Each number is 128 + 24 x the weight over its row's rms, rounded and kept within 0 to 255. Layers, rows and columns count from 0. The size above them is the row's rms in percent of the matrix's.

# layer 4 attention output, 96x96, rms 0.171, rows 33-46, columns 0-95
size [103  99 107 107  95 114  95  96  99  98  94  92 119 110]
[[127 107 152 109 176 159 153 133 153 152 131 106 153 107 124 119 133 119 155 112 117 134 153 115 135 110 141 151 187 146 131 151 143  96 145 150 108 104 119 141 116 119 100 119 101 150 138  92 135 138 156 108 130 142 116  76 125  73 131 141 163 113 152 140 136 112 160 104 136 113 166 139 192 106 111 151 140 139 158 164 118 111 113 146 165  96  87 122 116 105 105 167 154 107 177 120]
 [125 135 196  98 107 131  65 120 103 127  72 122 154 141 117 152 106 127 112 125 125 121 138 151 127 130 132 144 147  90  92 121 156  87 170 120 119 115 117 117 127 136 133 122  91 161 137 138 135  85 143 118 105 140 116 162 104 128 140 152 140 162 123 122 154 120 140 113 158  99 146  85  76 165  86 134 171 132 127 139 117  96  96 126 146 123 149 115  98 106 149 125 152 113 141  84]
 [ 92 121 111 144 151 140 168  87 138 144 107 141 190 166 131 129 167 142  84 114 157 137 146 113 143 101 129 138  92 137 168 126 119 122 100  96 107 132 135 133 154 184 101 154 137 107 132 161 153 123 151 127 151 127 167  57 161 137 139 141 131 139 140 130 150  98 132 144  98 142 119 138 137 117 139 136 126 136 167 100 134 151 137 138 160 136 174 165 122  90 146 145 113 152 145 129]
 [119  96 152 113 162 167 136 154 124 152 104 100 125 139 136 110 176 111 152  88 147 173  94 110 161 121 121 130 118 136 119 150 136 120 138 110 142 144 127  97 127 164 131 122 110 131 144 149 132 155 107 102 117 117 117 109  85 108 126 106 108  75 106 156 117 127 152 127  47 128 163 113 123 138 152 158 154 135 141 170 155 150 164 141 152 122 107 170  98 105 133 103 128 143  83 127]
 [114 155 173 134 178 124 135 112 128 156 123 136 151 115 127 156 155 110 141 133  77 141 106 140 100 141 128 111 168 151 135 162 141 134 121 140  93 124  93 146 116 135 130 100 111 141 123 105 114 147 126 131  93 117 179 131 106  83 123 136 132 111 168 125 125 129 142 169 121  99 148 172 136 111  97 140 131 135 152 111 117 137 121 128 118  67 169 154 115  86 118 108 134 142  44 126]
 [156  84 133  99 138 135 118 143 117 108 124 170 161  85  94 145 148 134 112 167 147 122 153 136 128 148 117 130 119 139 116 130 145 124 115 142 138  95 113 124 152 181 107 138 146 121 158  73 115 124 118 144  89 118 170 150 118 131 119 115  87 136  80 155 138  94 109 162 144 146 134 100  95 133 107 143 117 134 116 101 124 101 117 131 152 158 105 143 163 100 168 101  76  92 147  86]
 [136 130 109 101 163 121 138 109  97  95 137 117 140 120 112  99 142 149 109 176 146 118 121 167  85 143 123 124 147 170 146 148 163  95 121 147 127 144  60 131 111 134 120 176 119 113 139 117 104 137 130 142 136 135 105 118  98 114 141 117 124 136 118  90  95 134 128  99 155  94 138 152 104 100  90 110 132 107 146  66 147 139 153 101 123 140 182 102 157 126  80 130 106 125 154  99]
 [114 152 121 136 114 175 142  79 117 119 134 124 102 132 116  87 158 135 139  95 155 149 115 103 105 190 125 151 160 120 136 133 155 146 183 102 140 105 112 140  97 131 128 125  76  84 123 137 121 111 157 133 130 137 105 116 136 136 141 144 138 139 109 140 160 125 179 169 111  98 164 113 121 109 106 125 114 113 118  86  69 134 109  96 122 144 137 146 134  99 110 147 118 129 170  93]
 [ 91 121 118 105 126 129 116 115  98 120 128 134  97 155 139 131 103  82 113 102 124 124 167 116 113 155  93 146 158  78  95 146 136 137 150 117 107 183 114 104 154 129 137 109 120 148 127 150  90 129  83 113 178 159 180 145 138 138 105 118 162 126 135 111 122  90 114 114 112 100 131 141 130 114 125 179 110 114 133 101  87 118 190 144 130 107 165  99 143 115 140 156 131 149 112 117]
 [141 126 148 110 159 113 150 168 105 139  94 101 128  87 106 127 113 132 106 139 132 119 139 159 117 131 119 139 128 184 165 129  96 107 147 176 106 125 107 153 132 143  88 121 117 110 146  87 122 118  99 145  69 112 127 128 129 159 114 117 126  88 133 128 107 142 100 129 120 113 133 143 150 168 120 140 127 113  67  89 107 137 183 139  80 147  87 142 126 115 113  78 123 119 131 102]
 [132 140 136 164 149 179 135 105 146 118 145 143 132 109 116 131 161 119 136 185 146 133 128 148 162 103  95 132 176 121 147 130 110  88  90 183 153 125 137 134  86 131 140 114  84 127 139 117 130 146 115 115  88  95 134 107 103 110 125 158 130 121 115 158 109 123 136  88 118 144 139 106 162  93 119 135 113 133 178 107  91 135 154 166 176 128 139 109 148 110 157 140 104 107 117 166]
 [170 136 132 104 142 154 141  80 157 135 120 147 151 128  67 134 123 118 115 113 120 139 138 138  95 111 162 105 116 109 167 141 174 173 137 130 108 173  86  93 108 158 135 152 100 141 154  99 111 123 110 160 141 170 110 100 123 126 111 135 167 149 124 100 133  90 112 112 140 143 101 157 104 146  93  74 135 116 121 135 112 115 124  86 154 121 109 104 145 161 112 100 141 112 125 123]
 [178 110  92 133 115 125 136 137 152 107 101 135 138 165 127 143 104  80 136  88 143 178 128 147 130 124 137 131 127 106 147 149 136 120 150 119 163 161 140 163 122 121 119 123 137 110 148 128 143 131  97 139 144 151  96 104 125 156 120 107 125 162 103 108 166 111 148 124 176 146 114 178 139  92  95 139 106 131  84 100 138 147 163  87  97 116  73 106  99 119 159 120  80 111 129 132]
 [144 129 102 123  84 171 116 165 106 141 114 127 108 130 104  72 134 140 154 136  99 145 130 105 164 151 145  90  88 125 192 150 128 102 125 119  89 147 158  99 143 117 120 100 126 130 105  88 145 139  99 114 124 161 136 151  86 161 121 119 146 109 113 125 144  99 138 168 156 162 124 104 140 120 125 130 123 143  94 124 148  89  90 110 132 137 140 174 131 141 101 180 138 144 119 126]]